config.yaml
num_hidden_layers: 23
hidden_size: 192
num_attention_heads: 3
num_key_value_heads: 3
head_dim: 64
intermediate_size: 1152
vocab_size: 605
hidden_act: "squared_relu"
norm: "rmsnorm"
norm_place: "pre"
norm_eps: 1e-05
positions: "rope"
rope_theta: 8190.0
rope_fraction: 0.25
qk_norm: true
attn_scale: 0.158
bias: "none"
tie_word_embeddings: false
parallel_block: false
extras: ["capped logits"]
init: "uniform"
init_std_qkv: 0.0518
init_std_o: 0.0
init_std_up: 0.0518
init_std_down: 0.0
optimizer: "adamw"
learning_rate: 0.00225
beta1: 0.95
beta2: 0.95
weight_decay: 0.026
lr_head: 0.00836
warmup_steps: 242
schedule: "wsd"
decay_fraction: 0.837
decay_shape: "linear"
final_lr_fraction: 0.0
batch_tokens: 32768
max_seq_len: 1024
doc_mask: false
train_tokens: 227000000
max_steps: 6928
dataset: "wikipedia_en"
Each number is 128 + 32 x the weight over its row's rms, rounded and kept within 0 to 255. Layers, rows and columns count from 0. Numbers have three digits each. The size before them is the row's rms in percent of the matrix's.

# layer 12 MLP down (transposed), 1152x192, rms 0.107, rows 920-1026, columns 128-191
111:085199182067125118137124162118108154170118088107105178122115110146151155089149132081125100086124136157150090075093144144181088113105097095104089156121107180110090107153135200149131137125120118
090:124104094169084096156153087151079144099116108180083134138123107151129093138152154095137082119158152153171115125135085148186087114074132151095083125157108077156197132049149146173129082141152132
108:117144076199152110098083085121124097119094132119112150125159118182179121100143114091175186176154172164087132198113051154101133062086139176104116085193089153120124069061128151130169143113122206
114:120170133110142093177142157172135109049126075108091051121165152157117160126134122140121138112120161145133118138124091104064138069142182068078128038119137122099092076091164152169118194168119106
103:128102053089148129113135122154140119104194156102115126091158151117134098140141183112142140137089111111152216113112160158162186105147106111135100104106111106118113092111167179089111102126135150
107:087119088099149090135163092151106114111169138125122128122129137106152148211078188112085064136133129129106195118187095109111165135122108109146084084130102096062098137119086083114156109096134121
107:105156095110118119171147156143127101158096109169162146162142081107111098066136054102184087148143125209123122119163133132142124089185140088107076115135121148081128131154162191115161089124133108
097:157170144126141157125188128146108150116132107180086122115133166104174108118117170143080150146109089129143153159140090083132075084151123130092208185124108138125128113112087125083144122153185109
099:153138154069142111107110055088076082107165122181089166165088091130118099075140138097143103111095117118103102145128145199088121091054142110102145088137135166122116079127124142138153052136155102
118:032095165160169066134124176181074112159148150118142142188128102096115152123111133129124061136154101188133145079116156110149118131128126135097106103110110088140176093140123075075126115168121135
087:060084104137045132101144106138159104137103134095146136164226170142089105143143081107076076108128124093135140091137149145108089195113100095137101113110158137208085127101130161144138119190109156
108:118054128122161130098119141163133132201097076147120146120127138122104094154127065084141188091078101105091104136203117120118181135100123123132042190181112187146144118123123125121114158090121106
117:156172122182131096144165146073097106089098175170113135152076136090132029047132158095122140103125150148086080145113177147071105150108177184132181075102098135122103122169121153119139085059101118
104:089170099120065136109102184139110167106111067109136155075100100132111099113155044114148138112146113151093090170078113086173127164152075116110131128137165167165119155151074123118114148164120172
105:101138171109125081155072087154135129091140128124128135134159131111150150108123176125119168106145147090082115148113129109061139134168122151101147158187194172068162126108162069165153096130196141
107:168155147118105065149142115108153167097124099164115131154127181097169119102088089067070128160077129161128128139133128158164079089173113141112141107175129116072146091101083117120134118146147098
104:106119115167125090205156130138123073185167147152158088157104114104105160155163102156139139184169142070067099103136139088137115155155123112111093084136158148136090129144180198151160137102107092
123:042137141087095121104164153140156161172109134137142186157121119162119164084119133127101171159117104107128116127091138177118134151135125157139186095148115090123171118130073036129132148140132142
103:117151116067131149105092099176137141091153143087168138082138164107143134176125141117143114166115099118111187154140119116117122192163031110045067097131130127105142111117161137162135120126197037
098:072072093104089111133124147137124099148189100099118143161137126140099090127073129133104101149182085137167167119127152133144118160106172135138066139125101070128115099136123133160114117074139176
097:140099106156060107141142134079198105109137127154098169055149143077136079119193165114104140131148145063165152082174135119073104170132178148081153139139131147163122110117146125086150123176091115
115:072216120109081098083136091165158119152146152143173145085112114099105097095105196135125069124093128112111106128082188122125148145132090068135151182100142148104111162161143185128145060127079166
104:143124138041146100120108158127159160141096110127111196133129142113088097177140088185134157147149129162089072122135140058175151067105162101132145138122098132167159138068137107094066115111130170
109:122106091093091133143067192131100152150143125107145082078152157162076149135146084146075073126162151137122070146157155128148126100146124138125169126128124128146115123128101080142107155096119125
101:152171126071158087125148096161078138141112095103118114112118106145147137099128148158092097074119094117103150158160088185142149104130139126170093152097078145171129160124109114108111152153170162
100:093157105162093093127120128163164161108133089118066138153072109142097090147119065173143145127163162167147125130135090185176114170093118102159031136101110174113129169112150170090199113095108108
098:093109107112169176121159132119122118077129082128139144143160101098108103169099158085122141195109134126076117171180101079184158129121078133174062139125108117078166133124169157127091111088170126
108:155136151117102143117140110138040173111116102112114146122170128117101123171135127186093135125126132121157100155082122143112094177091131107149126117141145083144083143113151099132146138162137147
095:122088115142215121177072104145121113149096129119137152174185137196136137129135109154180136166138096103132074155160158120155139143125142076094152143080065117100135163129184210206179124111183123
108:182169131096116117132137179142142094152149089118139146083092168151166075151195135171124170128119182119137111083116127101142173135064120201153121088162135111098139152162101158161111150113128135
094:184134090109121146093133189140179136144147149170048153110136089117124153143140104117132134180144195062158175109188109075112103127115101117138135130086097117204137076172122148136099184116073167
107:158210109148107102110127108143123161183139093144131107108144118079149151179199131117163111101151173109104129121085123103093160175161109077152079158157146150085131183115136157128195090174137023
098:141202117185114096118105124120098153097141114116104166174126134136170106104137101138094103106121138149121133138151085171139125122130155171112129135143124097147069150099098074133172146202077104
107:062077094100145148130055125116107135097115111110159102152118163112099104119128125142121097123139145176206122100145115137072200148175161071184114114130142205111163118082166168170152148100110122
095:144167131097081158109146163123100139099129154068120155171146130124135081146098098101184107046184161167135145115119096133112132128074145141071138123093158119155122118144166162122103170143099180
089:116110139127126141185114113139167147161130071125132078183118150100139105148136115064177111128112127161099166125124104185094156163147150159072116048169204065135107124130145176089181153130189134
087:119162151131134237113169140140063134118171076147138183171132138071140138136148104082120142192145186131178127123146135088188126127151146163072160127177135077169167110097159139119127131211177152
099:037083116107121137094162105154143158182090137080171123130125058161049091134093148153091124117126142122137086147139121081132114139153130119149125103145090161115177093134129036105067167111111127
101:125106165171131183179126129118094112124145083118172091123143155178194086104143194137090126128131151154131162133132190066067113122124100142139212123130056138148072134145149158107108148082133070
100:103104141105151139116088111126080059144140145085126105139168099096154134143147130112153060105053140121107107131139174203140084183136150074158096092157177117127112126039101202133140125119138095
090:110139075092130170106122170114116125169038129147111124149159153156124096126137160070117186089136154090151110137107109096086128209158114180151130146172069088186184133102087114113115154142116138
108:123081109136134163142107114120210040125146141091134122080120212141158087125137082102142089174087191124112117145106122088132093084113167138153083107133119160090158109125120092096165155156157133
102:063134172121126153132162091145150185154116190090135096154126133144152174142185145116169102170117199173103179149093068098080129111132127105142141108130089117093118089044162148180185086127138112
091:134123168156166166082099161121086134145157068162071079094100135125122098135117116147145104091163097139139104122174121177057147170141112182067107148152101090127121105113153136170120152130150161
097:152090113136177153153116079131089129100081108148091095135150164138148100148134139144145197151134087158150096145097164146172133138106095095168103065132092142169100069129101069127086142181162132
101:146152179120103160161140174191078110139117103113099150182192111172071152133189094128134140111074157116076086155087140173173173132156169123102185108154105092140167105113111180085173124153109151
103:102109157170180115144152062098143058073122141071169145146138125125166135143112131109108141117110141129133150153113131125134115114141084101137137183128105134059158064124107148148109126059159107
089:113097106153114175157093115111152126123170104171119153166167163154097192157110122076188162140170086087131103173147150104149183145144119125135121096075124110132174179130138105163152098215171154
093:094154149117106135108123133083107120136168145098113156071107128112103119066113097111117156172078121136121094092161130175144182107125183185136187159074064170097098106174158177044131169128108120
105:140148022115155158087140169155142104104089069108152101137135123125138153174146171147092123161135130149150103088163121055114156129097149133081093118140089184135170110173139122127061085212121159
096:106119098129147087130163125201165142106134116124180085131129118070164092134141124097173115159118119124130077107103162100103145039160143096112103176169083151132138181095138092046117106142097093
111:100170116116123138118087071123116046067082151110148132103078110088153150119097125056143127144116105085086103146103128136138154143090135120104098082074148135142088140149147151159160125117080100
094:136124186125139162107097148172143172152131161130155074125150147166201124135109144184192089162149137093115066165161125157156094126150142113131110179108137083126074132144101143182090115141158085
110:181101149119145176148090174181097156123151107112114094131181179113128160179143155175099134098149128133139115195106128190130142118117132141111152154121099105102146106105108170107075132147124181
099:136200127134126215095163194184168120154136138176129146150091164158115088183142167133111167090139156037129151125151149137131184156115119123099185087104133130150138165153096099121163106178083137
095:125116116121121143111165161161194182159120104096112089167138146144094133131140192194173140033071093158103132165142127144122126087180125154157080129121082114130173127118113143174097196106115108
098:075115117173135133168138139126095096156177147138114109107074132129117137099155115116104051145155193125175033129076119139156179220108126102091162111151123100142127147169107148151113063153097082
100:147147109121041155127096113142054136111123170142167138141105128152083147160139147111060149096129119086119162079124061111105171127082101116177096163140114184102117138083166126133085130129101116
104:133117087185106164139173134141066062147159134138061120118127067154107130070113162159159095175093136158183125134124153109148142065122103166084064114098098109124156053118145144143110066103089075
099:155147139119131187117193086134146152112125172102085113152140106107156105140091131096178096152054147070118109157142130131210103153102126131071122121145117182095135110179116127123123126200167106
096:126144151101112134132126104129130095124112099110171123096123105109108118115137201181152105070137104074152099108126127132218105072188189101118141134141161154089093138169094122196083122155097158
111:138159143107152069132136141101158185139125158155155177165159154138021162103107187157106069197069082147142152116121193134100101159124117128071075136119149093121150109099092113080167101122178117
099:139089084103157129082118091102146122144128174092121174208109149170084151123115159091156120152094127066110142112121077105189123140132113142080058155169076165151167152127100122131046095120113131
089:140116092184089137159129080187158174132113134088119124141173117125132068137088114112113209162141193130172117108138191121116103114137112161023057078123151171106073124155124105146129177151173121
093:112085069124163119162143097125095098153113175192142124128097143081150138151175087167181170138071161118117105129163103134131166117053117064145065110159127125136096166124132092136103163156133104
099:177169101095166166161116166129123110152095131202169112126155102128156109135155119117125223131188138195174147192180221085142094160170083120099176150127140129187123131121106158139113099111089170
102:136154166156085123171167148097097109131060086114125124114076106174151144121110114196098118099161158146172136062074137140136123145078189103161134166157123155187096168092165149161125133150098105
090:151141140161085190106160120113101117153110155148110125061128153093079128132135123166086167148168125144084130146151115117124168089082165100070137094094143104131134111168122135088138137160176126
097:083078133143120104158113150108194169145130108117158131133154177104078163126134116142088161196181184127110123159145132145164077077153111102076106085136176074158085134119128160183102155156138121
105:092150176119106080194108149159149090230135089076144125197104087122159078122120125123084103157134133188130084122163111173110116177136131166176162140113161149187133117080121098152133085082205086
093:154100154139135126139123098132152126177164122152133118116163123146120070185070127120123157122108127126135092170127147197128074144128117130104051143118176112110154131188141180174052126102160106
103:081135082045156133114127098196057123130074117129096192135136156100174085105120115098132089148117137131105119156155136055118173117137138079184138104088113171143109211160175144066145103158126118
103:130155055152039146200067121132127126086115169148117120113143148148137070129104174151129155115161138153255083115097160134150135127144101079156105092081145161084123135128127185146114120160096129
111:166174125148146155079091178141126117134186125154083092147100237105120109137123103104123208184149193094161132132084134130169156111120109173157117129069086119137104118137125132121085099156089152
088:110114165148116162141154111130120120122196159161132095096098124120135118090128143115158018119126218117128072127097109214137148118129101103117144132131122116133116166173148157141141095109163101
103:137123096089085080131038110134161107118148161152205156082128133074104144092125098163120186129128087127113133150092140208176070146104044114080149168143102114082059132144172162117140116148171136
101:086172125175187121147100134161131098119140122091136090124174146112137160226125084119137150123155120054113138170133194151170151090147153098168097129109130091157079137158102153169095134123158100
094:092092136140096111137084138097130092122115060109144167134122199166100117134098120149142202112133144176167101128145107131104139116199089075182226134172117136201098111139114166189115124139140159
111:077060143111119137164126109132126200133098090083118061141113134089139181114144141094102096180114108120086093177141129176089151166162078155088099084084111185156158066117148108088091137087156138
105:127113073143173112162124102149081175074154078125143078120096166106120150086118171117192143126131130151149102125154135130165222169108189123135133096118132081144114146126105124083164140121100123
103:116102132141170084154153133161137104105134076153163172192122107168131135148108142162075090102154148115136132085125151106085086171176103115143098135116123146162139133130156140118141149100113122
096:134104157142166159066133136147111105092081098113118163121120131111109131160086120161133174107135144122177099175141133171118106073111144124080177115158153137098130107185162151168165182139179115
092:151125161065159148141199128156148125148135128124134156167127137119102140153073068080119128132085116165085115149088098171126173138119125188136161116156105130099141115116097110079116106144172091
102:117154143136109132124137142116115134120099181150147150147147095084126075117090094112185154131162202091112107142100158192092138093169141086145132112107072162136129117133086189155118134116118150
103:139104143158149160162109060153127108151073086112097132117136162139162108175194124054142096148110143117119091125098161169077084119118089116118075084090089119079095141173158137175115077183164125
091:122113150136141145113124130122108154127181113122164146147135136154152149174149106141149103096118134064149119122095123172087122093126155119134131131139152137103151131120108128225060114098216093
101:175147167106151180124158100107034098069116081156134097153099128124113068133091209091103056142126081180159190171092079125129169072100163184140085148077089112155181168119126201175113142158091099
106:106123076096103172183186185103129121108133101150115152162084083106145168118146105093094085162112066167095142126129131124133146106112107086196109194122087197181109176152207114157088129114197122
104:126128135154100138116091070139109109145143134099190114121130121115104086156141186186161101201140137096152119116090122091214130134130118173137113097145114147105146098110110122141197130151165131
103:115063126145125162121096181200136153147110087126127115170158100123124172132140114128065138167176074145191184119168161164163180156128111082103101119130097160115166116091138159125081069122164061
096:184123103119147194162125110202124106132118134124182102094154120165079125133124105156095030161072111122124137132123152127110154125175168064096132115110110061114127134135134117114150162107098103
112:118150133135094171139133122187157133167156172178157123078123174133117120129096159108110142166149186080150159130164126074118114112070121115153124147118061097147124117121169119072128158078126137
099:121044167102144137190137126129131127114183092087116129157064140217143113130103139139095125137162117131165104097147099122131131185054115098135079144168087078193131134149176113096098170177156127
106:119111099129117116167093097113112108115165158119154084095095160114110153104131176115141112119160123090128134097134129171130104086104102117098112171120131143090106191184115153134084104161140136
106:127068117159133121193105154163127173142084134137157110086097132110085120132137116167097116130186115178173121125174182183114091126105122167134126112064134087169184112094114115094161200149160166
104:136142155117123104150109118135190107101167097120164105163156134163136105154163100126133136129110124138136118148154128132141168126156117118143105180161133158126098116101144124136176155119134175
110:112164132147129127105107167192112147133130134156185126205106090114137115116101088133133107133044125181135158161148165085095107140204067101111146142068151135106144133105118122168150195114174109
093:113159140157165172123157114118137088130118102114149131091136114131128135204081168137160074124049126097172125135137166127142147095125150101154131123129148062149136104084092109175086135124194182
103:152082112133136195159125104170172163102146179128175082118127159128136140094137158142162142185087091128089146122165179073144137150100066102085133116134082120111133129152127156084093112164131114
103:136131126153151113176113133095114096124168115197105093136071131133116103208131122169177119114080141128140067203089106152197168152139153129109110095147133149179154133169152142112184117149107117
094:100107160111161101117131107126060157130145144103230034168202141116174115105168125101087080086125130105115140111169145139140120141079103138137128063077137121148142192131112088123077145179128081
104:149122072114075142130136136134099126139179197118104093097122149094091139157136150142149129097204126110179169103153114209143158121124106140088118114101159066143149147108099134107105076183126112
097:141155112157139122137128136144106113131146060129050139147142105141166071195073121089145112071093133143118081180153081112124147117135107110143061088096068191146133131102138119125114142153109158
105:127155118105148122119158139181107158090107190108153173097149147108113098163169173122110078102112123113087096136070121141132172125119133148072059129194127095114171204176148158157133112140081159
107:134106214118073111128052098094112086113121126125148140184138140188070158098180094061104079116194147132081064136121115101143139161113169141178136130209100161112112131077149111152128096124135120
105:134151057152110167094124107163122125130110185102146084125136121105177155165113156131197104160122156082102134140135215136179172107139166157088160088078131137175164118193108105122136097210104121
092:130104101146185113126143146068109127188104106165054141074124174133158069169183154127193165162109097146135120090087097156140212081086128125143102122086145138135098117129151140146113128119180180
# layer 12 MLP up, 1152x192, rms 0.121, rows 921-1027, columns 128-191
092:091193144119143097137131169077181154188091131034149112130138111137139102149130113145129127077119069095109105082089137179126173148123150078176090121113165161129114097194144125139163136121062138
112:087142127162084094110148138093107164124083122132133059168144129151150105105107120170073183085116147121142138133120108130164050116153102113185088149067175121113087143142103140097163115093138120
107:135154115136147126120144102088128141075061119141132121134104120112143154174128103124142135081087139110141138102138110109099120145186168152155084115091161202110078129139121135113076176114096149
097:155115176094178090117164127085175095076109125087135118135135089138158124139116113123078124118151161149119119096139103137157131115109172128154185134084083121174170129115199114130125149099112169
108:120121147139135073098167113120124153080152093113154144130132163121108137096134191151083115085147185144113172097096142107150130082147146138146125150117122182199163127175144128128144128131082143
109:060142069109085110162156118098118115108117141079113089075137162119125154130144141167145142106101138116102130099053135155161137102127129109113144134101123175093097139164121112110097152146104135
096:098096137138130152164147122094119164159123173124200123115164103176175076151111126168136153116132113128151081134113134140178117096171130103152129127110126137130140196161078119120072146165113115
102:083112085059094067140156092164216142148166172173153101134136123169166139128127095153113137106106150096074174071096161142116118149123136139125166148131173109137122106112127055092163108093151159
121:144127136126074090082110102107152153136094129107117156098121116182102119141093144126098181073130104129137133105066119078079112173211127106130128115128162138166113169087103080150092141121135186
085:096123052100106100120168137136137110107082123125102127124157162149160151127136179147126148143130076086027119120143138142181094130161150112127160133125118157145150150151080046109136124046145162
111:134141146141084051091077128121141140168113122127128115111157164103167154128067125145094185147119158060115158120110155110107111084154119167140107099094169146117088191106146089117152198105150109
130:103156098125095107077167103128167128092126114106174118129142096141139138160100149136054136139110108134064136081166116162204100123150159142106146118099169188181119083071124114060101141095144127
099:116136096168099114082124118087220135134138150139119107093165064117171095098094122098112162106094156090145137136096188161146164119161132145084082093085177115132138093102107076145102136137150136
105:116138170083153148116096147092132119095129198128156130140155124149159183119119095147150176049127092115114198105097186115095129081108168111116200149146188149139131152119102128143131155135094122
107:102151150125135140138164162080166148086090103137122072085107155152189083099177156122154143133124116132151117057113108110183127073190121179138092109117131103145152141119127140116147183127149160
106:095147164094121098123145123132118193158070076101129123138144193120147092051111112168118161142086068137122102128121170136154083032143193142147202172130149127097090125168114139094139113111112112
115:095134128025142100069130098114138173105075089048153130157154195165136123112117157146067123099111146142086121111148097099096131098169112127134177145131116208204143107121135164118142117141078123
104:058112152136126104149209128087098078118065137096151090114169119139156126138113162115144107111079089096096128121187107134138083053134139104180116109136121112144121116114131075130136117156123136
096:127083096117111110163090183137107162137136137101170137120159129103126163133135139127109175128165135114140148156139113079128128102129115120122131134166132141108100101109094090080123218147157147
097:101105084124139134136141164080107144098121124105137090162165061125160093126145120174124139132156129139150132131115100072176083099119122128177150140110141122113096125100140103135129122112144195
118:125096153096140076112135107077123136123080099099149116103159118127134129080099155162108146034061078132101159156102143141134116081115191211172145142087114155161151162110151074106117116088149154
105:152206149124086158129141072127119206080123123127097138078123093122149135089122162100125153074073101130076131123145200105113072100158150127079107090111138143096101097097140113160097132112127248
108:123128140146145113146178154112122125135128206129147135085149105157183111073146156124129114091094102106082104142125098110131066103147140167113126145098138132130152134158105133141123097115151136
103:126096069145140140141086106094112166041157131164123168098149163167121126174109120198113156134152062076088128120151097139116179121126139151139141130109228129163166119174135152068115142137132141
095:170192151086110058068127102140125115101099172070108157095121181107124084127083100112075131106126100089119147143060118131167136164126112144098196166104191179123093172144140131120103093123123140
099:114146180154149087111160145141115163133130099137169081112130139182091144157141144100104123084106140122144154096099088100119041106114088176118177140109155144123086202136128159131156158091097128
107:116150098057102172104154133154207069148130158144107107085141148153164136119129127146117183132092081085085145096099114101140077141135108170076124121158112131105168080092062064089086165116130117
095:125121108163028113082083151093093175141119130139083132090123124170175117086170160144129169142143150100153178092141137087148116132106115104151133128136172142138096181151120146073089181116073120
109:102106119071151102095162145128174114119115180153126144079108101195114179139086141158093137071126160096079119111072090075205119134144112154081102176099099130135092182141151101072111153102103174
092:098129139080077138091127099118157177139156159075109098150135192142121153097087089130134129044131167081106191175113115183142131116132172144103133136120189188132096098085082066163109114146128134
107:132161131140126167136159121086117164091075110178129108102088086129100034141142109179160133120101067090153149104098114090196057072139113153154122123112164110121085130134136153136139186136139150
097:135121086133082130128140136143133143062157151097104131158229092137159125149105148165137153041165133137101098088061162100132105127138115092147108115108135191160176133088110107143137144165122144
105:148231144078134145149143152121187132140143137094130165082153142110140065100105098178091111105122144106118125132105156120121077102174111175108202116091171105140139114093109138117144129140144151
096:149161104180187130131127138152084144095115115082109110166109115139134122147132176105126160119067132121146102128105128112126134117122133122191116144092172159134094104164119101187114114152111155
092:100107128176109106066168157093141136113077155117166149095174124194104096159069149123118165149115119096139145156130125090158076114189144127172131143117122104100171138101116072133113139078098148
085:071112151080046100117191111139157160156147112123099082125159123135155103105089165180128138116100128145069130088109120122071141095110116150178211141169174106222158156097114128117116126053139126
098:096109139139108138127162135167188119112063174120157033110135159184145143108092091130095113115138085098111148113070143127149089078144112138135184101143139169086101094077105074121084131171134143
099:090170173103092110137136147115133149051111133102147143131112113122166165173150095131105088026126106104092181144111105132110080114100143129089101108127176152117206159157076045106112128138121099
104:088175126083152129134165054142131167113185117141181211132094154103142105114141084184078149169099135099112154149094109105158096137120128171095151161093121163187113130161150109134101188146104104
091:159158168110107079156111082070107071121139155124134094137153172098167134182111132181114121140196120112116197119068109150142094109193150122127088077017197122170143146108124061153144107149075134
107:117159129167129079101079075104109156099174179089141124154176170157144124090112114112069123134118083108105130162130097113169094153156109150144146135116228125145125148148105133090117152115147146
106:113167171107121040165126121152136117148148179080144131088137133147119136155121096180080120044065105146140154099143169107151067132172091127122151082126127123177166103148100067127119144119127147
094:109187092110119125127108193165142179127154158109140096075130151127129182100073117141123167104068122119103103113061164144203155114127110148194176094167127160124122094194111107113181154126138149
095:141192124164092143121127139097108151114075104141074159108132070093171176162135095135125150080102180137123176119075109148073118160182154090114137137090159185154097174145158155153093131142035177
101:072114114055147132136105115129123096124130149141084160131149168122112133112146094124083187143141157100096158104107104133140112077159102103128179095129150111145146101082103109142111153130138199
108:076201113140113135147167107079146136089118150157147115145131132157126110059045147165124125129146147100096114119159150157179097166120109130154103113067194123145158164129122113125153118128139130
094:131138152113057099132136093121156120111123165113106120041201085182124193109127093156098126118096115124126123104107106106100176126162163086113090202112189126142114146146095103089124119148099155
093:134099120115160124094177119145143114071163116115165196117125131128124122087138114134094156142056132134118139112093115138090108133127125120072078105177172157155139146175162114146105128116095161
103:111137146115093118151124092115153122127175142119197152120168121136132155127107073114101119086181145146078178171063171189122073137148131083108226117113160166100149149140157137140148133113081119
095:111150093107115147122079106120132132068095110142089116118103163123160175050096103126083154095092065137116091113147103124134132141106148123117175109053196077172124146127173164102137148075170092
108:116118062093083057095150141151169160108107157106188108116112156158124155123158144196083119121100128102107148161151127103114167088123154107150126139142138167146086092125094089051158096107113128
092:074163107119138113126071114152182125166116180099125183142098112152147116130173181129161194098154181102113147114132050052115178133103088158150177142152186142102101144138107168111139149090133155
107:102187153101171108105143093144087152097058107104187057123139134146135126121138174105118148130093071114065115114087097135135116133108154119131174106161170094127117096114108153094178162132113155
097:106133170136131046118145092121111155150128140145107140187162152125150137101156140162155146077135136133154117116098096123140106147181149105165173185100101169130093093131142117125155113077096175
094:131193121148139156073167112110123160061122114108168074118120092159114110112162143161105128158152178141122110123117188080106075144124133158143103138080185153187130103132110122123129143132165137
099:152195084104126135122089112068145173096115094135166180095103106185118123190073138155146165155078119094152143075176075081113089073151138196146110136054169095140086132093149090113122144118104143
096:123126176144112103142185168085152099084125132143087162110159135125092099161118147163124104145128095163137095069111203072139105076189182086131149120134134094115140116042126096136159169101107139
110:067158127078163033092106096072149201163085133135149126108116134176137078132098134140097144118060092142057160099104114122157085060122179134143183103101153183122104134143120127146146129069153169
099:149163084057159150154138077152158130113110134106159157172181098145178167182142157183054145131133174117062141130155102128127130093168108099115132112102118184136083162138120124166093189113102140
098:133149142148130049128102087056129142095094151139092162154155141139146186118171047150145160094096137124108153046163151144114149133126159155146095121123121150127096160136169114134168129072117112
113:142084096180102147144110129108158124096093157108135146079182139157165097102145125091074134131141165046103119133143136048138142125131134080166108119148155134143119127115128042118126181113155142
101:150156123085093083109120144130157102131129163079091128161140125134166158099101062146128127121142152132108112054129174074133126093144143138121152159079146129187147147193110129057128131050107145
088:087089136081091088090167103079155172122124093082133107067109144148137140124135129153150172141109125167097164088145177091133160074086132092191102146127144139172105147126142089138110140079094152
093:106100187145144112122110106085207066115141119117103122048136118145166119129143192134084172115140105070110111069090167104112099144113172172136133153102145168173100119129123079162095148140187128
099:091072097151165147097136108128159165157148177136118088096148117129131119133132140128129106118143112160095147104132149114094155140188164162112188197136098165143162121153123143097104088052087107
104:088136127088109093141123179077139109125168179178108107101118151122178111121124118140116110051147133117140167163171174129137123121177137082159092117116122128183132124090028039109095114092124099
091:063097107165114072131188145111116155122102124149140109156116093206136144114156119123083089120137115165132162135101172124135091104133111111158123160142143196164105131175085162117155102148107127
106:091121115105062108063133072103115144100081143092137083125128129203150139143121140134106213137159097120058133062114131090137159082107127146117162119136139148131139157106121119168108182072052111
107:099106151111118136113163074145110148075098097105170087175146088148178102131068108171109104088160147098040125133099084138093116138131132173120143097078187158118116161153093117158144120136084170
083:144118180118126106141137180119150129106088159136115093145119096108140160075141118102105166105072170083088199183167100073123186108107119098134167196145092153110156158065170110131157137108184162
102:123151116151134070110101166056131114106148114129096120062123161172095132088118095182111202090126125133115148126147143119178097090176136132109091141126137103182058147098148094144105117122125169
106:175166157172102079109143073085147168088128123138110114120118069141136131117121096160115133062109165086088177165119137030134123137167196121134142155118178175106090168161133114150143117159129179
114:129130082115104123118145132074101148083112100117111086181140156172147140136098130173138144109140121128126150101110128066197093089135117160188105118072202159162130143123101157136159133125132097
089:099110068129103122111075138044198134066107092130142117118077121145148130141075110145149166132141095101147147071099083057118073097136130141150128116079158149176145085070107123158067207128124122
100:152131089081145130134123121152125149149161146137173152132111155169163101134080169126146122061159170126143077086135175155130103104168172107119102113073128169155148116119113055137135175112081159
093:148132099060076144134166137081100093123037178132144154115179095097165052077115140170162064068132172088141115156145102167138071104125174182127132123105138103153137166111111121144094153131178168
094:076150072098144092119126151105099110103143138117138129095103126139184123124143103110118084141110166146111147126188098111174098111090141110140085143053183064113186160101133060077112174037121116
113:135130148115084088067144164059100127157141157140092085142178172113118113141050102162173164143105065093088163127097198079203130154134169152157136146116130118125103165156132110057126116148157194
111:105140118095090122106145126117153113114103099032129104171143118145162164110092094153148196101121134047121150075101118122099107094119207155107118116095157117124136191148135117065064132085127132
105:127121106128090070090049110118188143095142136157144127046109150152155132082195149074108154120096106081102191146126078118189052043134173127119151145119160130163134130176093137098128177131106140
094:104120088177137113124187157120125168076071082115147158104150122168128114130134163070132130153118147142158153080168149120085123125095148165156143176101097112145110104110076159157113197072094107
092:058103158048114115186151113126119126109166153128115108127096135130164114136133146131146114140122099102116129135154167131138147113147137162067053116132137074126103083181105115091116175146090136
102:114156152152105114146086176042184098096147105127126129116170091153149067177101190163177134135113111119144127113124150072151100124167155067155113082087126122091149113091126073135095152156144134
102:047112155119114083090105135060143124167104101133111107151146114155119112161140123133130143105133178094120129124157116044199092127169168122120106102145152117123158201117062070081164153065152110
086:078215164123064108147045115149135098174167108133137098126116104149110095118132135151108126119168123115101170096146131145125121173161086189177138153115135124122058113202111144123084159077127159
100:047090152128108068137124110113102107112152109153080164144141119114140148136099157154113175103080165152104135095128158177115129122122117111157107141158137119152148119093144168118155110049155147
104:135101162128096103124133093105181154106080124113107145120197127164166082108083145125091157131144112146168088127109126067084076116101118137144147076153140094177142108104114062150108110166110198
105:133174108101133049101160130140142149152116137095175091112159144202159093088122117093093103085155123095117199140104095153118137110164150065191163224066154146111116206137150169119095122132070103
107:156150089119075102154180141115110150181124185150119127115110125106150175140126169143165175126121123147109110099115164078129090110138114157145125200135136105105098154217148038089121150105125198
096:072175149149109063040144118103098130156109165124121127046111101118118174125146150168056131104136164087059109107127187066165071135136137135183140122114177132104076198111155083116148109076156130
112:094095172097168113123131161055134141130088152147189094133158105172153132101121154122129087107137122078083109079148114130126086091125200127070108120098133157098103213134071075142076168166113139
100:108219188087111104158191105121137143111080164130149107073158098116184099160119117126124102127115084165055137159063210169156157094135172138100172130112197224107100138119131162149120176143072139
105:090170121125145103091115166082143080099073110110189167099144191182104093162112082164146143104085151138125160093109106086139069131138125103161164075126182134143160166087128125138126149119093182
114:117166079159124155133094137122180134130112153140157115116159110135223118116129114104090184117090116111135116143146121093162113105179196174122171132137150144127121145164080078184129167105079167
106:170113078099053109100112136121124149139110142064117132070096166158124128113063148105118150141114143112151127098133123080186142086163123119191147123127137172184132140111122118101127139105129089
108:130120117113135124153141112117102123068133171128105067159155107140180129131096090163120146130201131082080125130173192115085094105117117087136088125022163120172076130165107111175099159135104125
083:114091109134137075096107107175148163101142102118122106177056152175171114138159134117101158163089084152100179144051107037106155125107087112117146091109133157073178070154166140118151083143081106
102:156178108170096142132107129109163137132095132131073120119164139136177137081131055117135184126129076073116148191118160125196087119123160158169141132086156092114137105101117105123045139081152102
101:143124111103081096129147097138155133113157158055136137135160191153164110126065115145088090131159118098117176156100091049108078113160097183127105154151191153097154123085091116073138147115126125
093:127098109141113084117089183121150150113064120130082143099157131142197150082153143159135186109137140130131138128094128106145103174138167137174148113124192155143165168097035099137114142108077096
100:113155115130137139098154138147127156055115125140103141096163125152153095122120087191128188119124146080147159143043128087179070123168091080182075139110128156145135170085084140097147103125165163
099:118166109149092073057122108137148166153138113137182141100166183134141132080086144178144166100172095124127177179142164096168088124174107147151086131067147110197104173113177150087138136111143152
107:107107105164086085126127093148115109115149130087172148171149161141161142130090100124131154130163166118104099075124123073147163130124185137194148076081171166180108143111060079126094152116146108
109:140157173064110114122190119111168126158165101077116134067174172147124112168096176105148134084123128104123087132104125097146101113168102106112173167128132120091070138057073084129083111112095189
107:101142131134117019160105080083137121115105168107156098110124180129184136082139107111071092125167086165146143175169158121124093108115136140092082119138128137170131153152072084125123136135088106
092:132131098139113118069118127162136182135112109079148132138101131198129199130185135143127125093089162095154133089125137107157112106146155148177083159146119190166089140155127117110120211118134109
097:097192126137132047161178104146096168126134117078111125118147113121132117189111136127151112111107149135112156131113108084086121112145160130120122176136144220131136150105072115106139138084103182